Weights of a small transformer language model.
Size: 12 layers, width 160, 5 heads of 32.
Architecture: LayerNorm before each block, learned positions, no biases in attention or MLP, tied embeddings, normalized queries and keys.
Training: a variant of Adam for these matrices, 175M tokens, 5326 steps.
Each number is 128 + 24 x the weight over its row's rms, rounded and kept within 0 to 255. Layers, rows and columns count from 0. Numbers have three digits each. The size before them is the row's rms in percent of the matrix's.

# down: layer 7 MLP down (transposed), 640x160, rms 0.157, rows 42-79, columns 80-159
# up: layer 7 MLP up, 640x160, rms 0.164, rows 43-80, columns 80-159
down42 091:121157108136122113104119104105115112116167120111109108125125120091127147127128103124122141145165161171099092129141157154123095120160113132139085094095143125180081113161152106155159097170122153110148156144125149100119148138155137147136115133
up43 098:135107139127146128083156120138163108154109170130124102172124132113149096130142164120172115127097154126101179136116146112168154149142087148127185076098094117127125132140114120143128136103090142077122153168093112084153151116136130150136093131
down43 099:095139110132095124107129142173123152130092138130100122128156132115102136125156120093130148102109098159150121143129112117125110126107150142167102105141110113102112164135174124138123129150108105127125097134144150097100101136182162064123101121
up44 105:129148134112125139092114107144117111151140087156139119136132085128127145150126139148081170097128121101111130112125120121187116126150159112156140094126096147142153113111114126150132112115118122138145126149174133093124126124150167101100126130
down44 102:143114155140124175098123169117173127134179082112145134145127159153131102094118110106136135134132111187117158154133165130125208120148131083162172135135144120132137126118102104114099138102100128126152131101105126197118106102130131134114141131
up45 100:131113171131102159107125083138141127080147108106138147138179124128150145109123110128143142120145167129132107127135137120151151133172095113129147138145111125129112141071115138150112052124111082176142111144150128121111098161112111154160112187
down45 101:127127129097169148118134143115125107128093122168150175110141115071081141112153102095091127127105086132157186104140112108113120130113122131152119102102111152172168088164115132126140145138169120108111120141158100096116145118142137149131128110
up46 098:119140136147090107130102139126166131163127127141134073115131128132147119143182162110102114139110111083116177131109132094108119091140116151111113105080148131165125111113101125141135154146089130144140145153099152125131127134107151109175131143
down46 097:116082122151148140089101131123088138165125078155121111103104179148137143109137164140138151088111115133120095107160099155132142117153137145134126130134135112127109109154133102059149151088111167134143131103140143168110112106148111137109138133
up47 098:126131127107106155122136124139138151122107137131124137128148145143077056157129150100152144132115125089091127186145085101127152167143135153168091104111126175119135108141087133133125118125124150165107136096122084121167075088129118105098118127
down47 093:155117161152126123094172150144124115157139137097091138115082113135152118117120109138125148124098133155175109107151153138140106094123123122099166121129115152067131157112131130135122113140163126119093136154104133095141127156133107078166106142
up48 103:129127123123118121074135084171160099159120159084122094131127089138152133127140144108072090138122132113156164103129169122117101074155095161113191099108115154169119130109100089128135117144120130124126103180130140116117129152137149143127133106
down48 107:131085147129077126149155109134051122140149154123109101127085111130122147114148125116118122136136150144129133140134117151104131110141183132124174123121132109111116117124112115198116132148105135141110176126112147132171120120150112160070129132
up49 099:111121159179096089105147133146166131129143179131149152153122089113124098169120169080086150101114151152139168131106084131142148120149103120122161107096105115177127120124114144164157119105100139121077108135145105089164105126126112135153108104
down49 099:102149152127145177098147171171149172130099129078104086124111099141109180148146144157156134138140111146095139114121148145115186113088113139128151131136134153112123174145087109143144148122103119121127138160129141136129132140128164136150092124
up50 102:126099145132164102089134125162129129166148170130135128149108103140126131197116118171147158120117151121071139121119116120107142093151121116137133162102096116131143198104116106133128167120112111168114110129167123144089119125105141114148128157
down50 097:126147123080116115153116100152112160141137157098107108156130154144139130103125111133104109113149079166152134127075153122173109128116123148127125078162151141071115145156160165116085108101116105101140132100131157134109141126120147113093112125
up51 102:168145148158108088112133138158136084114124162138128135122118160106121100134185142122072137090108173135131135144133116125130111100149129168108132127100135134150143134126103130123115084103115120139150111130130150123144073144117135118168128139
down51 105:110128133120120117117166130133106137176174125137141132100126131111168146132110187141116161123149148146129139118089128111129109122144092095100123153113147148108160102156121087102107102141154099144140057122127113104145109121136127157129129147
up52 105:161152138122067161087055104156129126128117106142116140120144085126098097154132129089130148131114144143130146183119100125165091140114133163114136075091174157122114130089131134119136093122152127122163130148138151132148137169142146104159123151
down52 092:143139089144115126148159128136102125136135178149135134110117141146133132154124149107090108112199147104131130146144123093130138112119125066147165110154131070125108154126129127123086126164166116114118127104114129121145151083161112146118142135
up53 097:188129114155114138142156100141135128146123147143139168123159138127063136132113117099089087110116145126104136120121101121129167147136140122103161131138137136155148155129075137124116116057119136141084104131135138108146075104122138139165086145
down53 089:108122108125121155143103091142138122112115140148132127127140138105113128142105097106125121120131104136141163129114105145149149113073090121158151127119109102125125134115151135137094128201181136139131135124141150094106172128124105152123148096
up54 098:138152133096146135080109133101118131169149130101138117161138087119105113174124114148146135133102148132153120165146099126126134134138096157144111112094102122189130120087132163141112092126135125107129074145094100162157116147117097113138146153
down54 097:148153170104134102142145121110087132118147102119084164143100162117123132082143137145177162113110115092122155136098083138124124115124132123160155118138143126105125089148108129108115163120130121132149164167117128126153167145150165135128135148
up55 097:120102092183109129091149137152153131121144165161083108135121113095161144168129161115132134170113135130142112136110115096132199145189132141131140162092130069172108131098151116119073134134099077155112092123145116120123120138127091105119097114
down55 104:119127121152113166135128113142133094138096152118151137123135132093139123091129137105173118144118155157139171130128129155172132124110140153096142082131119126121125136113138151117144159097118106158113112091102102137116116122148133118148113132
up56 107:126120134141109188107133118142183119178146108137083134133142122134120094119148112110112121166115127102143153147143151086091146097152127091138169111075120110122132121113091107132157071136117162108155119107109100131150121146097133143113164118
down56 109:104118098082110116150162126112132151113079152095137149146147158132151110123135153136138131165107105104109123147094117142136124127062109120133091160126129093173104145131164167096129138155109127134129151169119163142123117156099177074156107133
up57 102:156212126158162094122138101149103088146139094109155113115116141109141125114161121138104174126133110112103115125123098129158111107155092093085108121149152175154138104118097127149075147090123125116149144143176157163118100105136154123115115140
down57 106:124120152112141132163160127107091123134143113083149123118167145113103123138161166136087140109113143133100102110129180097132097132141101189119121146141177155133125148113170103143131106141156143136123138090098126163088127139103173127113107109
up58 103:115135144165103169093167086154171127147160133130123166112146104102125117123098123078191068128131122136130102157155165118145151112150135073075125105150139141137136158119121116150125110085076181157120075131137126109160107108142137145138123136
down58 103:135142155110132080105116146156145108114161122128180158119150133151128071162135099105119147117131118096096110100112116106123127110073095166141098127121169114105128159143133162116149135112199094105171095133128112101144134096094118143094159153
up59 097:101150097138143127127103125139130143116128170102123127112110105099095116146106094134099119120111116147168120152152090134155126140130119148107103123165175166182118149108082116156103170097137114111105107121088099155153106111113118138167075155
down59 096:158136106137087117124167085115094117120137119119128198119155108119173152144132155084111137120149123098151097113109115122097114067107132135091131093120099157102097120103118143102124153146122133146108169110124113116123135135137146119119161090
up60 099:130140137166090146110127125177149096155137146095119140145150095092089132145147144104101138153086122125084188131087119105145129154128110126131163139120129162142135147120117119148091098142115113147138100120167115135117142087147174106154078145
down60 102:135130107166115145116138142120127112121053107138103171138131105134138159142125132157123142119157140153121103110128100107150127093123131141155130152115123106114120088186168096131132105157158144127126139141114138106117105160079130164080144109
up61 101:118096115131156122099151044132121135141156138169133137137082127153114137137123130135081103123111111121110131096093116110132117130127107168083129152146123158098193140090110134160096147107118151145122129126083135088153124086097099147122127139
down61 102:103148150157096105137134191157120095135121106102138108096157153141108150085157166141121136117098130155146139169123124091109122116115151109102127126100129108146133105121108154097128146144107095117088122094163137121145120140183148162134138105
up62 095:110139119129101130128155084126123067117142155206133162096159106097113139148111148145125169144110156110119123131140093134150155137148157114133151111123093123131118162134102145152123148113105137097076150138157133110144111094115154160161150134
down62 101:179113142148124143091130144151144129176167132149125153113139161101115095135107109141151099090123138147115133145099124163081141112155088124102145098128110128144099127113130142083132129144111141164081169118137159096140154113145110142142149099
up63 117:121126115163089119111121124184147124122130155127144122107129113130125102113130152112093128111132115097146135111141138117147108093171078156079157068180104161160109113120109132138122145124089152145138130195118152119126126115126126161117156137
down63 123:124135138153111130102130124109154123104149114111156120117136091144146152129151164140156153118177096139158068114091056162123116113122145100150139159161122114104107152136192084112111124147131148102134095084114149120115143152135164145120095073
up64 086:094117181138153107074119130139144140116115134132131197177123070144134149166119132143119146124067126120091158154150135115111167121131113154134124087134118110159127152113145110121100112117092142119112122123150113147145148135133086103113124144
down64 081:140084108115085124146117087164117169117125128095104089108132193103107145091128170110144109100166133132125114132118136146132128139130149136138129082137093136158143149176138142119112135110157135146125121141116115120122143092132104159124117088
up65 089:108160153118143121121128136157121087111141144129123094147103112141130131172126144148159120144079153126141154102128120162125185089156114140132148155103141101185103110129128170118097126114130104123107099129158148181139091095116119087152104156
down65 081:126101119106141145065159107085190122148094158127178150123094141113145173117173127112084159089165114134128103120165110140106152093101119137149123171114135163103134121146141145108132130111111133166074114119139132164132097121133135128112121106
up66 084:134144105154058176107148105142130087114158143116083141171172157065117130135141158082126102141102150112125130132159146117091089095137153130087153101123170170151141143091136099128158077102121139143128089146136117149120122146141109146132103132
down66 115:135139159123135145110136087121170126121137142118136130142153112129118103138136108106113111114086158094132129127136103076152138133135108128082137126109120154175142149063110123158119108112140152118131115122107116128124056117087158135147111160
up67 102:149158102165174093101191081112132105161126106097090158136121142103133089140125123147123110107127135099125123100139097126144122145142128110144166123121126152160096167089093145122116146122111129156099127125125135113105093134101173161165089161
down67 104:112130184143134135131109114129136131112134128096137137148095172138169130069133134131168137140160186116108140133125122116118111112128115126115135108111123141105180160104151149133109140142136145099092144115113141113154090133062112110138126123
up68 100:184111126117126120073143125122112130117161129128123143132124151157147109134180121133105116092124130131155129137090121114104111085141112118053147152115115149164140134108104157133146101102136179146123112137118087120099072171149142115145129144
down68 100:102127165083143133166115164148101114132105134139124116174150139131143152123084109118141097134105112118139125125149107134162141119109135102124104130137134127145138152184185110095117143115152121135121119105119107141119129139100079109105121134
up69 096:109097174154161134122112137114132148114170121143099155102105093104108106173109175114092119204125155145114118121117107095147167103146103135126116115142123138133141145109099117130132130101138144124165092124160143090137071112104134110099141140
down69 083:129168088096084093139117108108140137138087112087117170125128118125122130094096149123154123097137136116108111091130125155128132142134152119110121115130162103147118111138141138108098131130155123140117158126124136127173123121126115122145123123
up70 099:127148089134153153088092130122126123122128132112149159120150075079127132162123112143101133133105124091135113172120101126142120162126150111129119162121138140177107124062108146153101110088133120141118119118079118134129120105122086138101112134
down70 100:145137147132108147111156126131119114129127136108155165142151128071131109151162125139122146157109146135130139156082122113128112120110100112114102146104138128098124104133111103065132165156134158126130124110109124140122094111113173132135148089
up71 085:179132145097129131060098106121165120146179142139147103115130115139151082147127118133155147132139103144157136110097157119086135109172105168104157128088173111120120128078141146154111102122126133100140121150081082137119107156111106111116101146
down71 086:116108097100148131156102134074141125132139108126093145118136114136155148093133108160105132138120150119089138120144143130147123154098156132180092122138172143130102097140117137117144106165120120134124095140141107134142121086155182104143121131
up72 111:119150158120131106105146109113123112119179125154095104148155123142117125133166147098140100063096147119119129109147130076112155109128107175114127114148138134141127141118127135138151102073093119128124130166159148134113099124123074130153107140
down72 126:111071142084114140108079148135151164106126151132117079119118154125126147110145108111166112154136127126132180105121142101145139134170091099167124132126145144117139151153101086140186145130149114143160097124123134132086158140079141165147126093
up73 078:093131117152093136101146132146108114117169102090104129146146151115162099120073150101167125140111120120130153149135131091108104093159118087128118142140131137174108139106124129120135111124135114172138097178103110108066151157127095113125085132
down73 070:172159105125111128158182149112161137144062142127146134084109104081124138130122150182116134118135117137145122118145105130121142129122136143139156099167124121085125128105140158096103136135070126129074151123119111149160117109115106157141130147
up74 107:128112125126108170127126070127168122122161150135126091132153083078128095153138122109135102151122127127172146139136155093107114129148150155145105113178166118168160160093123127109143105126109147156155059141158150176142102148113160123136109149
down74 110:128142139154122137189142118144147097165103151160111092111134098118124142116142123106155113130081105103173167116157130155134101112101128176098110103123103099105143111144142113114123116140141125100142103083147116064132136144141151165132114083
up75 101:126166109156050152103122147140128129126185143118127136137109136119133146145122166149110149113110171132098149152113108087137143153125143177128149095135145135132141168123115080139134108134112117133087119122122132107137096137119160141114056145
down75 099:116109141118127106140162111132092143132128092128187105084134133136122130104136165141142130137138144196119123140128133163122126152151066125109099129116133101144138077141119132135140122161113120150104116143127170113166123158150162160106121085
up76 105:162149150160108187079134107114129115149191178121079136109092141106082136138156181141137117122098103153113145112130122135135173126137109179102156109112145166129154170148136108124129126134102136093097115119099146133127127120114175148103119119
down76 096:126139123162137141080145115093115145156149135114142096137134158133118169152162134145100119149118132103139111142125139169126123100126112156162141163110152149102066127136110136159105143152076112147165170132138135144116100118168099147084117134
up77 103:142110136148116122145163070123126140148111172134124144090147119135088140166109123128124115127098118116113109122112094108112178162152173123097124112076160158193140109111104145143093118115104133131125109118162112122140091140094126119158115139
down77 114:120128129157116150127133180112141106138121116116094097163127141151129148096110131146142123136103109108146137145183121148117108103146132102100092136136089137133116122102170099119152112128114090177094145114111128092145136125121135149119148122
up78 106:113109095149105156136154096102161091134153125125087163114127124134158138102146145146127133112095140127142109118152175095145150120162076158118132119116115120107102135128138147151091144116136110105126119161078115136098131143102141142136125141
down78 104:130168155079119135137111108153117155143118167099142169094080135153113144114083120097143093155103092144118116135115177150138123135119167079087121119126099176101136126129116186086137115126077122108111130100127148134123170136164166141115133114
up79 109:118122093160083141065123119110154112148098130137123130129179135113105125131126081116123106101121146140145154121107165111153176120133104122115148108137112107130131128107093157192156106114118122136125108121098126127151106162098154132175095161
down79 111:115174133134105100152164128145150100118124141150111115110130068123160123148180174104155105105159088073130133135141121117077105144086116133133146108138138124125137144137116108116152161153132137121112127114125123086162164071133123141110178103
up80 099:168132108152106127112137131143095124138137120146123145130128090166121108136145138134089117146092130084140159098130137122164144122138121101124113126105140127107154107133118098130145141130119160149157099090177150083081113091084156152135099150